config.yaml
num_hidden_layers: 13
head_dim: 64
intermediate_size: 512
norm: "layernorm"
rope_fraction: 1.0
qk_norm: false
bias: "none"
parallel_block: false
init: "uniform"
beta1: 0.93
warmup_steps: 200
decay_fraction: 0.803
batch_tokens: [65536, 131072]
max_seq_len: 2048
dataset: "wikipedia_en"
Each number is 128 + 32 x the weight over its row's rms, rounded and kept within 0 to 255. Layers, rows and columns count from 0. Numbers have three digits each. The size before them is the row's rms in percent of the matrix's.

# layer 2 MLP up, 512x192, rms 0.094, rows 72-208, columns 64-95
106:104167112114139093115068075136129140118130108084109122139115115126122220131148128186136101141129
090:125190146074151135135083113106145117096160160078091072160115088160167153145158156064131065107108
095:157126092121105138117184109130128096222109162111110178142048143193136143089138135068115144059093
101:122095079123155108100073151167116130155104096147114115145141132131104166135151149135153131153127
106:153099109125140098147114134123140130164064142117143215184085155128189105155122125168145091123122
092:099165151114119147098111108114106148158143123123147169144167152067161194150143139102142116124136
092:130084138171126128083133119112078132070116094110124124102125096128142078098098107153173152111110
101:073110157143115135151160183094133121127092151158154084181169140077074143088094096093162153171149
129:123037082127137164118147116199141118085108127140155173058116067134058175145145104149085200146103
092:062169095102113103073145090137145160140100175137069104183160087153085071135168101124114051078123
095:156126148079126112077147191101138094138155144073103127116219124158141124103085085178149087129144
112:109198141143127137118137126098115147122109107110120150109116107152163103109097090139181161135122
112:111089130146155170134157132109155150078118131101135151125120125083169146128143154087200131127142
092:085150116114118101167123172128139109077174118092180121118121110123113241102133159101109101121118
087:143136132066127123141137100099140077192158152091153154141094129075188149132153124108172189077105
100:142156158129194166127070077122157102139071132137156193104185132151117116103162137142174073105124
098:136120161172134107173116125085089127121167129106150149059111126154121124127136188128068159190102
105:169119108141132141142099153127156091161083095104161099123128195074122104137146096140184045054130
109:118136138120105113131149157100127043095152141129089130136081101152117075190133126162084082169090
088:073149167102078099168163129134113120130158096119119114118131109106094092136144160106136138118140
091:141183128141141154107116154171071130163129128094122106149065104135160114160168124157148066119094
088:150130138143107148065123122084167148153162109104089142127123088063173176121120118112169227086116
096:186118116186106070114104192187146143074155136106090159124131131129198156154131142167106156183096
090:112150153138116089099074086120119106110134142169120124122104122157088155114127163135057035109139
121:128112102169112124088121129115120149164146186135115159137154128117032090140080097185090119141125
087:122153111107073196118148171125127172124051073148127154124106080099138119106153112097111163162122
098:148139129133158104130106121081158127107158135161142096157122107134127108100126181064081093118138
099:087082168102111139107147123172102151160131106104145120129091187132089099135155173094089085078114
082:109165148033114093126113125148096067102170169120147115175118046153102141196137154164211137125128
105:111142140145123159141110167064177095112153133174097120101179139178101181099103090112099224153115
119:151083072143130134082123189155114117102111075127091098144154080160168076143125125129161067143123
090:128142154169120148192096147124129164153096108120116074127107091121152136144081135130095022086138
093:086154144162129152100154154142104144137121131080145093086178115128146119120142104097142150097163
099:147144088190114198160145161125129079129148085102172095152170112149187138108107032151120078114133
112:158154102104149140025177115180109141095096132102126101125112101130128099147139140175119131086155
088:132138139149110092130131119150164091149110115157108123117098132094111140157158149086078111145116
106:137142119155163168156127144062169132142104164103175144089121108109099075130167144146097165104190
092:140110103135141090143146139083129119223148151116081112126130179134167142114148121081138164132111
097:110143132076102115126156103126110138146116060142140145124106130194139145214080207114203154169112
098:098126109121130107172118060150145126135095076116047112118185133168100198118112113142137136090063
081:174169164155128175113110130131154176070079142138110175160191134118080153106101110140096102126157
087:139087138102180140118094128138083136134203150156137174152133104143116109090137176129144084203088
094:087142113169106108128150151194100162171088108073073129099153156155125128102137154216077106087145
100:153162101099138135153080133160151127143104168109097130103146107156122124150173154155097167111127
102:089148052056164114098177082088099088241121177151111099183093091135143080138140157112079189159188
101:096180110140088083118074122109157186136135129128114084152147130110109145153117166140099076147083
093:151135176158063142084101105078119093069108180168119181161157133084127097140137167114049156084113
115:153161182112158197109116097110114120151114118195107093108181159141132119184130183101144111132052
094:049114136132136147127117132062160117133146117076138174175099162062153124114136144083116098153137
083:141084191169122157162142101103104170165065129174126171070108099148114126119131085120147124144091
097:073156175108170125180110082145132162142120120095136131143129105156105123098135136202114131140168
085:086192158180083142141159184127149167145132142149149053120114094135141078162157162140152096172158
092:155086175130115110064134095130096130128129136132070140187106084112071125138153169193116145142096
099:111143173158103177066075114138121126125115121131149055115149144129112108083158116153133152035146
095:178054144121100208115088085151147135066078197169100164156092128104094162103124156154091138131145
110:158100134108120070128110142120107142058134113100130217163158048123081162144145139048138136181114
097:108097149169132130107084140095178136138115107166155137138164095111088116096112115163116129089076
123:120098127157123077075075132105118192173106176104177088138152105140094077090136115106126131170122
128:147105152199117135077124083149090098137131103143146112107148151121116170162149070162170075122111
083:121067148131135110189157134108112249089150126116120129042166121135124120168119140083119150143066
089:137135107147140095142176128158112148166085075138130131114104199128127153106088156118120111118093
085:120100128109143135128143143147124075105105157187165159116165172116098114093126094108158162090095
106:084124125191140115094106098159107103149137172121154089127103139192118094086101100135107115112087
089:128085156124162168084099053145145075116139165169093160104097090186101143145144125114121124162192
114:134141115121093167088144147168099118118150131049152127122085149131089099157141101134153212149144
086:127096072175190152175136215103200156093119119092147159121197177099108087123167117069158095104167
093:167109172118112120112148165097141124118115118154126127131112129151128135110136161088166203146134
119:080178103167156132084149138119119157128111076145107125160156149116071136144117105138106100112145
096:120170128150108127090111128133137177079119121074159155141092097082136082110103112120155097139108
082:102138140141122150130120127126116120076174157175145181161118164120082131072078093114153118152152
110:150152056086197133111076087109131192141149107169147102158170113148094191160157140128119078149132
111:059166129103141159161169071141128195174119126114129079136132169077131144101123075128133124129129
092:167137174149085105118092174155121163140136138144121066108167106158086196121150111146045064085085
082:106151126097086137087135142180129085173135166099104064124108158065074121118128122077097130071136
111:085179077107178152121142151116103098138111144157125099116137154103135112094087116149149095153161
099:100119131135155173149149143166119085078127160123140122108104075114153098134156107131145133118142
095:122133053101136143088163168150110173133124168125143136139129146110085079108118135132052123138123
105:108072124088142146178161137122149082142092087185132126147131100140092102116114151138145143151119
105:146173105074125135173094160098128164200146081171124070125095158130168078117134130088149110138154
086:120102138131109153117149169119218132125101137102161136115146170062105164143126131114103092130129
103:157129157143119154112148109154110145188119143045103162134118169152112058149177180117129165083147
108:144113109152089122126113156136169133083127111155209190059129103125054127135098050086144120167129
116:086090169133142184162154116166114133177154153151089100144071126173204085096163148124168182134106
097:168176134135152148112199108072110131135072111070107119167148149081053090092141079129121176135146
099:158050114122110110103154114098172120120140118210171128113172145110105115117195136159072138132085
097:132153140110101112129145206075142129131210069116133133086127205138118098185110106119152209147097
096:097103102116162118182209131104150183123080116041171137117131146060164167130147069075199131142144
094:118163088076113117163120144163066117173113126122128064122116159080136150141157106121119089073000
101:130168073164119131186113162050135191138102051162135123122134102129108175178100113114116046148095
091:120166108131122161083145095102168086157129115105121125131149167116120093150113074119156148150159
090:122165168155069198074143118127125069099146144118128099141082103133156112193114131088180158067152
106:131106118132048149105109083124150137068067099102151139132115136098097089142129084124183132133103
099:069176107137143117171129139114121134179144123150198099129160062157098134123180117073150158164094
097:101109149065088116139178105166136126146187113169109188116221157087099095074112147168094112137123
115:193124202156131067186103182137103106146104153158137167105147099160114106082149135138124143159161
098:063120103190143103099153103170056139062171205104205081110152142100163103109111131127109130117121
089:143142070055107153100112127139078169162176064117139110176123163166111136187087107107175138144106
087:115141132140129114132112185134167072182107147135129141135119151116121098116150119131198085174122
097:147180142098099152190144096136108117131114164146084092104178097150106119185146150165115075107111
100:063159135132098149162166162098134184086110096218109149102135192147154104144113176068080135169068
091:169120118086102151102094155154132115132117135179126091114137105113158140125064140082122171102139
093:087150150087160077073190094188131154153079092162149107174145099100112136077094109165097120137043
098:142154101176154057184142100147113124153169161097110147175123171148098144143156159138141090135093
092:095115131114120129158142030140129128093125149158164168152086120087131147100125115105156102130139
100:121127118137116107129079060091162168166131133141083101126048127165121182093089130186096094113141
096:153135148136120092066123151146119146119117134171145148102142123089143138170128115103146150185088
091:106089163119157154165170133147133147068137093163110115074095139107089133141164099130121089104060
087:101093170113187157129077134175150132122137155123152152166088085141141080166136119187127118174152
087:150097134157147164181144134079089113154153183198130186162148151079089111087108093097091071192127
098:174110142190133122117145102152065144137108144097104130123121165163114154170150207129037154099149
110:101136095106120145143101151182099115199160156134160151082092101133129123160125147129108087104107
100:129102117120138113137102112154099160055168180088087154163184160116139095093110131151087135129072
093:065099150157175106172150091103171133154144082161137130126094151111107106097179160141164168158109
100:144107095120157128130166113212096168142108111096122091099072139129129091130182116148123127113104
106:125096117111148142152118121150155138170125077162078129108093111129122154159133061062219111092106
110:088078142119138115173157208238103131089152146094086064111121085157151160132094114086112074159099
093:149120081132103112167106075132146136081136094156146144087114088149063200149123125100125132153175
105:206187137177093163119130124115105156153145105129122200140092150129171164162145061041154135112165
103:144099124161126142128089134117164121112156139113168091053139135145181137136114172106109143143076
091:106105143155102093135123149161142173069150101146113112099097085120124157116120158053147101080141
088:132115176147096203111085143124114092119097135101122121116071064069172177093128192138119114137135
104:176129137147106145157096110153112087119153117093095087159097150174092165146141069126093152192092
089:101124190132144139177150124152160132100177135091137103083143124072131116108094103151095110094099
079:104126090163127142193137111158163143098160155091176144081156124163087109118104148123130143142105
090:114116131137116180128164014167170086144046117080139151130132142141134123093133142149084209157145
086:125053146146116158115133115199103091127146217076127156137109152118155153075106134137165135157045
097:079111145116151059133115172131120148164143092128130103092139109185111188159172136118065121122125
124:131140185160106148116092144147155083119102089095184123103133134164152150112164095155144144175126
109:112122075162145141130184162117110148140129111131150163152114159134059187133146092126066082135130
100:131120108149145131056113081086136150115182096142112158118132108097082142090134150071120119051114
095:115062085189160090154097084075110137141146177131081153171122133163140124133112193127098145127147
200:079112071135125143158154125130166109146096127140108079103066110116081177116100167152157118126106
110:184104124111126103152118103090146091179125167170097057093124170187115140124143148107121060116141
087:108147082105090111098139128134204094142113123158158162110175144095136150149112159111195101114147
125:127166106169100146161158142166151119067130112143086075142088115072146152125117108059090055116162
094:143163108129097199089121104121123131117103096096136138151139110140070102140160076149142117193066
095:121078082150167137173166088186099148117123107109116078199136146181110150132131108081172106142130
# layer 2 MLP down (transposed), 512x192, rms 0.0313, rows 72-208, columns 64-95
100:113102139147158134100159141136163121136109108138115103140132095063117034136086135071203119130078
096:115161112054172135126087097118107152144102157153139104139088107127166183139138084079149080115112
094:121141163104112117102134123169061122118095174154163124117135107134102145159093130152111105100095
099:087087121120101129102101185116106119133107093148162117091169103093121163125152106157132176195114
098:122152154128175130097173122163137146113193094102087082143127128070074145140159132086153156110145
093:113100088091183083143112110115201142127149145085146087166122136173142099130095078101119164176119
088:094141088095127099087150099160091139146103111072166130157118085144127119134147100151117150131091
102:171128065117099122109145099174072138109136153085070120121104105192154085171164142098152102097096
129:139090068119103171119074093127069139059141084143121172111104135170165141104117107121131141128120
103:178098113117140125139111136167090120148147170105170138156134078147179081141090138140120119074149
095:072103147105040112125120143097180103107149173140077193095110068144117118112121119105188140107106
101:130090083121129071123124130152148113154146163146144105116155159126073160143165124127113110123124
102:133143134121104095124134133106083112166115153159107118173126155163072091101110070124095136181135
088:202136153144117143137084200146165149125128169100107120135165166107120225129107123120018139122144
100:105100141158068103142163133096105107126115087143062173123058135106103125116102102163142135152149
102:143116150162071141127107118066145129101186124131065135110126142184103089154182125141133157108070
092:117101135110150090153081138061173105133189101137121169156125136115182072098106076148103139126128
099:091113138082159152126175103127153170116150133136170115110079160131160122142141179074171156125119
105:093105130121140163148097083146158189104083118118136142138178111104103219099169069154193149078168
086:130111147141177150128126151076095066129087125167130141118103181134102100111154079116143173170128
091:158198099080132106145105116131085192173117135153113189129100136094106103120155083080155132087144
098:184118150113142080076150114149163081173125092146126131142139128130192138103096111094129120074100
108:088146184100167153155132113105065109189083109131131111102181075112084132130092097147120061101110
097:156074119078127132141122108188088091101140093142115144157153102074130086081116099102137158146096
114:129111153092174110099145174142110159133037125107122139099099105117150139153149057151086216123164
091:102119118107205092118125157137119169168084127141174085171150131120124018154079147156153087129084
097:106138086125106120135120187185131135120125122101139129145105117148108140202112092119122131082167
097:140119149118152123116132102108059158114179061097170144130092159067155092108152141030112138086131
091:164098112151139094133096119172147020059170155130174095150134093154094097131140134174145167148085
106:140166160154105126102098116073161143056147106151108130146086087112137113091167197192124135115127
117:102117129092112120114109130129102176193091173110142143156096144122074153124120108083137119133179
100:108084167144138149093129112138195154198136133091088204089115131080093090117181107094127122106143
099:091096134139141136162180144146112151167067136132066102176128129164121136132164114132132129130191
094:101152130134131157169107100143125093162128156115120136101157228165113064143131072133174104097118
111:106108183129115086201074143155157105162149146158140134124112155101093181127126097071111138147119
088:188204139092045113139155080086109147051145201116128097158134132170144112111120112120138180108081
097:104133085108077135115138160167104144141104127169103113138145147154152191143101094142174148100075
097:075110095140136129146147148140103112152125176081096119109164185145201143162165175088096135110124
097:131122146155191162132065170161140131125127093183198153096109100145114167123142157144154111173114
095:122125115147156123121137133091133054129046117119116122087123160105146167121134135121180097121141
091:125170138170123129138111157099114159114099105167135211211195145108097129075100106102152108190126
089:146111122101166139145086152129071138169125125214115166166158167182113144148130132132150076109151
092:101103163139123176128113117118120070182100110106091125119156123160116141055154137193131095088124
095:163087124105151113100147102125180213082119087198148184090137140086100114108097083127132145148181
099:131087112139148160136173143126147099119174151137133096133129116105075136054132147172075141112097
097:144099156110152141115146124178084043096104133127129166140079136140137110139072094153157165093146
100:069141164162087172129152076126174103106112180188093179171175134116149082112172067082101095108123
116:103101115104067091120142076144111129180137097115146168180045162083088122102145133095107086137247
092:127130124134104134164111169089104111158164167125137164159081113121072148126129133137082095107148
091:117117151136118119142153089121170133123190180120159120168146140145107139136132137155122054141123
099:163065151127097120158099107086126150100194075116109114104143136137149105067153125168160102126114
098:081080132141139086107111180175123101079119128083182136214098176138069141113064170095077082148125
094:107077167140113124143199150155160075206138141165128155111113116145121161159118126110143087127187
096:089127123120157159160131103135164153123156149119087129108148153070113135053160115130120121082146
099:168108179151160188165129092126158134137180082136062217119118217135162102146110186072022135071181
109:111179188096127139111121112157096123066161124138117192141093110135133110187149113077219137136123
101:115129093151150123156140120126104103124133155128109134152071186135157169164166162111164149095173
117:111070134128077165158136104120075179087162153116073166146148150176106148082119135163055115104168
169:108152112079140112156126178128158177107139166111107147126123135167144077107097169104101199126145
092:093143157198123091138097092136139202154154123115176171100133118124086105093162131121087121175096
094:068098170130138119118135132143106144161068088120133151121100104124108178133111123161093118176066
088:128140150166226106145144115159097092156103201135170129111114152149088073149096092125137093085137
103:175136111042132152131120114083167126176130114104130106123113098092116145103171151196125184128171
108:157135126055122163092120149112092112107145125140102165114146141185160092153144134118157107135142
102:131128167116048154126116118155099118089147169152165149137109027111152110122092141160113149147150
096:099127103178082128083117113136142070134145137121173136153164126138078101109138077091100109131156
093:092113118120138084152092132073079180136132103186084149107125102124119135064115115061122220164106
104:212137159114134116123157157138148118149172090115178084139125143125090106127097123102143175109096
092:121115108131180143114145113142152105183124120177121098111126143051094187156144015138122087181160
087:082136128161131115113079134161192158116106126167093117073080116068049133161133084081129088117151
099:123072168097084177157166118134124100126125148159100144108140130149110115156063138139077157105161
113:143113134096062107111172149135136138076129134072165076121131182073203157140153191114173131089124
100:136145111124105132108164100102106144116111151131050186143150146090102178113074150149139120110089
085:114129136195161149134094102129090175107127080090164170113128117137145059159144112074132115183135
108:154099126082102074106143145150119107075145080121102144165127144190120074124104147101198151101091
092:137089147173139092135177158089120109165149146131115134154230129115145079131125146102164164136153
097:108171082118104127149155106146158159128112111104088177150153112121182097128085191119150100136164
107:103148076138133129137169115165097161096121146121144158134073126087202135124148135059072164142156
103:160130083141109181142120100124212107177117104110102062133110168106128092147122126139117131204156
094:146179115086077108191163112083131094082079118111093125158153051107115105100105101084171112085093
102:131111113143156193131131093156121093109049105186135085153093156144105142125077143142116141120139
105:179135093142147181120108091120143138128129159138060202121139125154129175124153117146135128066104
109:113166052155135092154141147206155126058080157138200122060117148064043140161102125115070106171136
106:140140170130113129148141144120102097116154174087130129129145077169162176152102129042133084086098
107:144175075130130133133100164155128122145086187128213141130071061236135128127154085186100094139086
092:124099156158108070128130078114128079186110119115189121167126109172145144115155113075195141091113
096:092087143194097131133090133180198159080080119079134103113092163114110106093075142091077172126146
097:141146120137151145048139140207200095131091162138135133075116134076137146168143102111065138141118
090:087195149135117101139106138118082150087085130104114149193173070140129078070158186113110123127123
090:120139091146183086210103182103131103109121111149162141157132167104069162141064147161175118137114
087:165151191147188148199118128064130119099168103138130115091103100136143086077091150145170114137152
105:189166155124125157109071152138204126053144144118132109117117136137092127127136049119157128146119
100:183120119097140133094147113112087137134092168111137111133088205182132169124061114161154104133111
104:138198098130130083096097168148132087120105103164158141142136127148139113048174123156119146130102
102:107129106136107131160133082163107121117116132110140147089155163119168126131133071137079139157091
098:103120088106163175139126145149091103167124172117133120122074140151176093136176151159161091109120
101:107132113166134158097140123084080122134127162119148104161155131119129086078144200093157150169177
092:128114134114080142169111044113141146172094140150145150154129208146126169151168115130144141144128
099:194138137114147108110133173138073143117132183178169078126141153160104118023197097132067177078101
100:228101157100122114105100167176104064154137120145123125116129124135132149118119131140155109099164
099:096143062158160176081181142192082151107157183126069075098133132099138135111151137135138148072176
096:108158123104135127164132121117095082186089128107109101121154219167145180114055077130197111135057
095:149103095168197092133142120168108129170169156113142149131106183106110086138169149124139111158114
099:147135123158098096172144171112129134093130172135207160133079144107118123136137118148115109121093
102:121093117149146146155172180125089112118088156076092126219114127123105141098123155122157143198101
091:154121141147097139104146135103161153075102096140122137148077142072062170116088145086137121074121
095:144145154140145126142154132110116157092114147079136124110128178092102126150157119159103069125137
087:128081100132115134090125121142098145128127116134119135166124158130171143118124115114134101109161
094:139153145148161127132141123146121099119164131173152127142158145086099156089152058090101089118142
095:135074140139124124082122054109102111108119156165129138085145119135043134112126168140081087119152
104:142142085092099106114093144151139129076133182130170062206114114138144101073100155157101151153119
094:150057121104134147158145101095115088074169220149102157175153153115135069102130124206156114091145
097:181166126152128149096091156152113115172141144087120067125151129153175064109087131181106177125143
101:131140144142114173080135096106086125113101176124145124166124105114176141113106163106149149168141
106:108135130088162117064133129143126110149079056087192083149094140141116123117099095131129124100147
097:155152095156122144103137154103153094186053063138174150122171137107097155078115112155141127121130
098:172155102121156119120119098198148109132068146094157120072084110087150122095170120152154140133112
102:135127126143087076101092163142154104059082100070100118090144169123152096100085119162158149123130
095:095158120071166146161195138108086153176105105212077169168116094089080088131087144104153129117141
091:108067107107112138140143098142125134063143152135093119104135127101160160097083205069166060127124
086:141131120121179133117158102106042099118133139179150143208115196134128078078196107089109177121135
097:137183187173144151091130138099040174174120162029137133178125117125141134146128110073168184099121
090:118134128106127102111101087128137172153164109084120142095164157125132152098139129157195153104108
087:072163124112177141112138153150094181080099130092125113175152113135143095139103154146110198080100
095:095101143121112135145093121126123137132082142132155113151178102117077061070137112085136156141141
102:170108108102146114111107180109108167070132066129134135083144077191132086114157099085170120082200
092:109123166102127122144096080167118163155118136202070116096079109098121138108061132156150152123104
114:120167171128085143158106131133096169046149129132125101172127167142101153114131171142169131125121
101:135129170061160124076109157114146172137102132163129084127142152113140132143162149085154109160131
093:100208170117112136118151145137102146124056103162144149090080147136115128120082077094159168127120
092:163136110133143150138143212148151111088099137086184111139110080182180149060111150077094185143138
155:124112071155145076090104167182127139142114108144213119105109105099090157101098099146106148221080
102:109120104164083131113133140157162100105124144212145142156133097085085160097132127081125145087125
098:133148095150119112048091123151124136176168212144143116183111101134101135124086144147139155153050
110:138116159075159105091123141093091161174163110144154189138201135170101107091113147150187152131087
099:161103040058164186135121131168069136111115151183143076160107095123142184144106139122162158080063
099:143193158114177083129088123092090132135155069143146198146087131143055125137126139169142163118126
# layer 2 MLP gate, 512x192, rms 0.0991, rows 73-209, columns 64-95
073:110089097179117142122152184150115124160156129105121161105144120061111084117090146157065146148170
098:105138153142193145176148159164155150137129126125114087130108138161108169170124156122119082139167
096:161092118163102139125125127086118099124156112156166154132148094084108171079087089130119201131132
093:130149156110189132073076087165149146116130136127068083082138160087119114113107132113164115147164
092:155178104142107145129144182103038129105140098193146174130169099123080128144129121127124104050165
084:100093139123197189178090135110152148104182119212182126105125159136135103115138163073120103107109
111:092202055158136162181131166112136079126146121222131107150197121057104107080172093109113118159098
112:128157179169153106116073145137144150138106135152078117087196125147104161141131141141052164161098
100:136100104094116097168144172148106099165154194128133123138101122128197113162083168127110097077136
094:181146131074134176095176125124167129141077076162092176098155166175111103099169158087092133104131
085:132182113132129142154161161090122167202164084146131080123121165137127108121117162109090145121142
094:124167162123085130135109129217132180092125092126129127126145201086187117150113137124166146152178
083:133107131125099159158160096171116173164044128105082067130128131110048106166122207099150069100089
091:141144081100135167118076108192155133149131121113171089103139119127133142150114166128082137096111
098:147109092119157094124099145157139148088082095143104079077111124129155084098140126124108084145134
101:043165146155158110207142100164162097185127167102147117151166124121109044125097096136105135127140
106:117116191112136123136138089111128164152152132098100102099147132144119123135104168159141120114136
091:141206075085160141156197185082176111210133111099124169168118155131068130157111131104109109152139
083:086161135073095132128126147153137135109162125078115093068117079163132106140109166128088077063156
092:170188121133090114137125157208107145123118149111152127145130108091121118139156180119139129080149
090:075110125113140185105101123120065192123128164111101125113124120123068149139117100170088140186163
096:099184172137146172143127097102104085171138114129082128132160131044092119127064103152131119104144
095:130141106138103199145078119203109133147148100172137168162111096060118117112091101092134180158136
095:157076157126146163127167119120112129105073123101132195086146099088196108181129076095127116100176
091:105147127178140104179107132099123132160203116097209212136098068125131167144108117099159125208123
109:145107192103091089105091097079143108128121134131100137159114093104136104137114134120149182136116
091:196172169136109097119147086109054133073122071146136124083117143071141142100071088060136077195091
090:078114138122130128170147114112091209133150097129104160098113105099130138103132168132084157126147
119:195119053156187193105189104120120114169121104158137136095130186116132093133118142078132129101153
108:196090132159135202127141103092088093183108204098115106133145101111102170150191086166134221139043
098:141107167143154156091208115134184132226122112134145189072087182085119111130144081078107157088203
097:146129099121121133108151078095131126141151143107125148089091163156138087137172163135057147096116
105:050094137125182170163096109182174065140176170111168117098201090146123112090141088178110136121139
090:046183136110153121094144203115097136150120163089160098141139126141139097184111138105114101102124
089:053149183125082168115123084130078156098177090124118051123096158185108132072118180182118135118112
079:124121135145124101148141123140166136138136153113094072128132149156118113131153132182164176082066
092:111162132146123130123084085144086104138130127132173203116126134155123128144116162157105181128112
095:127094132125111086133193101126141102062180178098088130119168121089120111110139153094108175120132
103:131120103150195126149181091099146090122101157136141087103119149119099157084151150121159182128119
081:103176147169118144160124103144133156161077144180126124172138202151095093088105124143115124230108
083:207131176153158171117134133132104103143120145128115188117219114146150164139086127130094095116113
091:110139131159115178100077151127131177123113194103104053097121103118135072130131095209068107117134
104:101218091165137143113157125091108114082191140143188122105142179096102163111107116095193119167067
121:109134073146188186109084123107132077077140172143164139114120122076114138072116154176162171109081
099:106185112098167129166109173119143087159142140189122116128104164109154123184115130115137078094115
092:129127160178126124110148126139132104093089130128124154131151122158121116179123111048081091135125
108:130179090174098096090169122098140130194115042165134138165124104097069164094088187126132134129116
105:136122172102070142140125088145151119080119130132136173122161126133154135124089135076140132098126
098:113119161105106154195125101155143109103198204113156122151165084154101098167141120149109101127117
096:128100140120115120156100097167128107106167059092120107072087125127100128124154179155101117101163
087:139154075141130137166121073091078126181121127168086103066106156121133141150172107085140177108130
104:149075122075108144188215063159127065119104144107161146152125111178096136135177095109154163117165
100:113199139137108116155127102195157141148144103133091093149125125117042130121114208178106096113098
099:176135172169153180119108133162156101156137067135079175141131157125132149144093150057028137071146
119:121144141138105173125096095131083143187088069088114139112111098154129135133117075088119117116158
092:056110139133148113148142103121108093146095139083144169149116156151113158175178129142138176089148
111:154147109078132149106186115129171116146167153158133143134130107140142197215143168052148121155129
137:109137104062150147167137135089138149125147127136092108147124110143146075094108182109090202120140
085:118132168074112163069138141163116084128064125126104147110085152115122140129100139123141116057129
084:111110131119152152125127103084132105131126154114103149108151107166101164146134167127095173094110
095:142144126146115133116096100115112137136173149160146084139133119163067145164048135109103108121107
116:138168137108130234127127130049146100193131096142115131111108156124145099084189135168153170096165
100:123185136119151144099111086099127083110113141143170153119121132191126142136146109130154125188137
118:119171095101111159144156126181130128081142103098107110100137127126129080159186081125137167156181
095:131120095087196166150163177118127135110096114168136128111088155081126138118113117125143150150077
096:159136155148081142125151126165125175166144164109156108161134109146095151138079103176076127160147
094:149158179129107112158130125143130141114155097137162145108130159106132159127073117091118189169139
088:162154169147091140139164115123142152158140078133145201132135164188118115146107185104142164132120
079:107100135111094135133213118210023138114148159109128120174130126166112115086109111201123134131141
108:165144116102122166098161151124180077144137121217147154146166155172067163161127129072111139171126
114:108126128086177177084194122127123155184170193105143054070088146127192105135097134095111090147169
086:127181132085097156173174057096146092127140132127051169126149159077152149109109184184131126158129
075:182155152093152129171166104066142103153136115151107091160152158125115134123077155092118151079128
110:195183132127170173086093114124122077084168176118161088092147184124150171132154079120076128149122
094:056075151172175071145149153098152138154075082129139146152115126118140066119177137054139064075166
092:128129058148178116138134138120178138141137185094138133133107113168104062151095080190060109142149
102:120101046136201148130112042171101170110147163154141137111060151152149134110169134096079191118162
098:126141103117147144094146133134103163096131130094118185108141093122070191138123133101096075089079
093:152094101134107151168090127127117146101079142100088142185109054094103132096101150127162124116079
111:111093138063130134117165059145139133100119073186154149125115071134098140140113105185146098157110
117:113096156133130115144145104155137137137083166100074098156081101125145119096163132176084093108137
102:091130101171101089176131162153167133105134166097204155072104132082069135153146142133082107132128
092:097113092132109130090143119096151170145075098192127153156141169057083087117145140189114133122159
109:154153101085131140139153179195077106128101204134204205109103112174170116125104122140111119136145
098:130160155101074142167163228160106134102178079125081166096154160143083108173124097161066166140146
103:193196097160127142099134139122073107162156138155104195137138164105108121089132133175128120107149
103:142132149122104132093165076144188091115123153079117171126139140124140122203166173074139133135128
087:179204173125115140112064167148108089106156125102105151103138154142109118124139179122105134148119
102:105132095112129052136159145085120146160154141125103120148059092147126160144148128108063101132182
083:108141141155125171101137082170123174141147137127113108142125204195152077152163173129172145088142
110:145194133123173143128045103116149135114140113169153084126121108137116103139132110131117189122168
106:066151128079110148166105119169199134072150130140130082118168150080134114115148112097126162147099
097:152113191124125125085163164123126106146114163112095063133091105197131158175101123102132146106129
111:183129129139140172081141135115108132156116139133112127131126098118135067117092158161123082061145
106:192104159130128132127094066126184160124110107073127150123159115110071101151117120124138144097125
102:156083137096114085153162136155166168104154096130124138103124133110120136173134081155130131093085
090:169141135115093111116130101161084175156108095157163153153094175170123135136174147083101120171115
099:203096127142137157125153169092083130115124135161151110113141164138128109086203072113058157075119
099:118174083138160105107183191107185123149138113240146138127175176145163124160172126060088099135179
106:154144154082143131197097081059157125205106084171167154084131129163128128131070133172108102158130
091:195124122096108167164169070119082072183079114130117120095157197205099174087086094108166075120114
089:119059088060142109057095119117166085083125106109115109082145122139147125124096113137144133092156
100:213153176194113108180127152099143099120131134134189171152112192121126144147110132161108130128072
106:089134133208137114159126130167086121126145141120087095135098118137137149122171127137116127139168
092:070116083121179203166163151120136086159127151145115177106139171179145116130176140157091135162183
096:114135077157151188141096122102150139081123131153128114103152137088104133107171086155090125166111
084:103130053130133136091184131117090080143110077105123156128137108147085118097081141098121179142130
085:115144135161180123131121121172104086128102103147151118101148119143070182112085103130076069106144
091:074118103101164151150115132103137073114140105126139114133147139167106123116140165173093136118126
112:160095096143092115139142117141076180097160142069082106124182067152013194195177114133165121152133
095:135077121114117122168142180178118115136065184137093167142068143138134164104079120122116117160118
123:145198128105103144070110109118120120145144111056139137137158124167136059126107167170082158093166
103:068202132139208142148110106116104141109129079092091147149120106095107154134126119164154128077106
113:085118159177122102131143094128131121132124153157083175108113120081097164176140181149112147158113
112:214165164109075192062091103144110118122131134126106169136130102117142124109128172107108174078107
093:120130092112214199120121103188092118140066129078170136092134112084192094059110157114135133089134
121:192149099122163187175095143118164119166120133163095130183074175138175082159157110093114120151157
093:125137113095136164136201127098070124162087122181152055072131189132086147129094123045189118104132
088:162161126108145171161120117098156113199125117170154115107104124182089143064096127122082111078129
092:117154107110145105109136129047112174135164094137101161182108101167173057132083169162139099112150
102:151123169126174162105134131138078129167123110116151161143107141128130148128176118082183197135173
096:158139140075124097155153188144148084121081078141112155141115161127181128182122136147157157083126
091:108110093146134120139183133164057146111116128105157098096155175117122111137104137160158210106097
093:124131123123138176155058094160136144153137150092142087161113158139069066106117126122117176139178
104:174098102119143151128123146116103197119119094093134123062138128191092071100167088141155129057202
099:124138079125109109158137142060173135166133095085164118179086121134092152092096097074150072105130
117:106140168140153118143079155135130099062108072122152117124148137097167205129128082111203170119073
107:161138149091075179072058118126067144114184126129098138103135100160138118137104157112117139119132
101:103111136160151150149160184139115115131102128112118127069153187168155130106102110091150107100171
095:091122180192106157155173125143125109160167150169145123102127057125069208143135116148184101156099
183:189140202122156093111113144114058121113119130127149123120156120152154085160093094109112152121150
119:152160161121094133127143118106095165114159154078128107141116074079120113145157113174161144155084
098:132140167112140168170163145151114133091113099092105138081130141102123062123146107155132119111172
083:114200131114126089109168206100155167165168099166141149119139125059151150149133142091158167117155
105:051107103118103204077135178143101096150106082129153088148140078077085123159125130102177114159131
104:071127104126068138138137143105167124163156183126093079120101122091191109164150128128094106085125
097:091092122059089111102171077102132084151145121150160136192094126127098055098190171122127179114125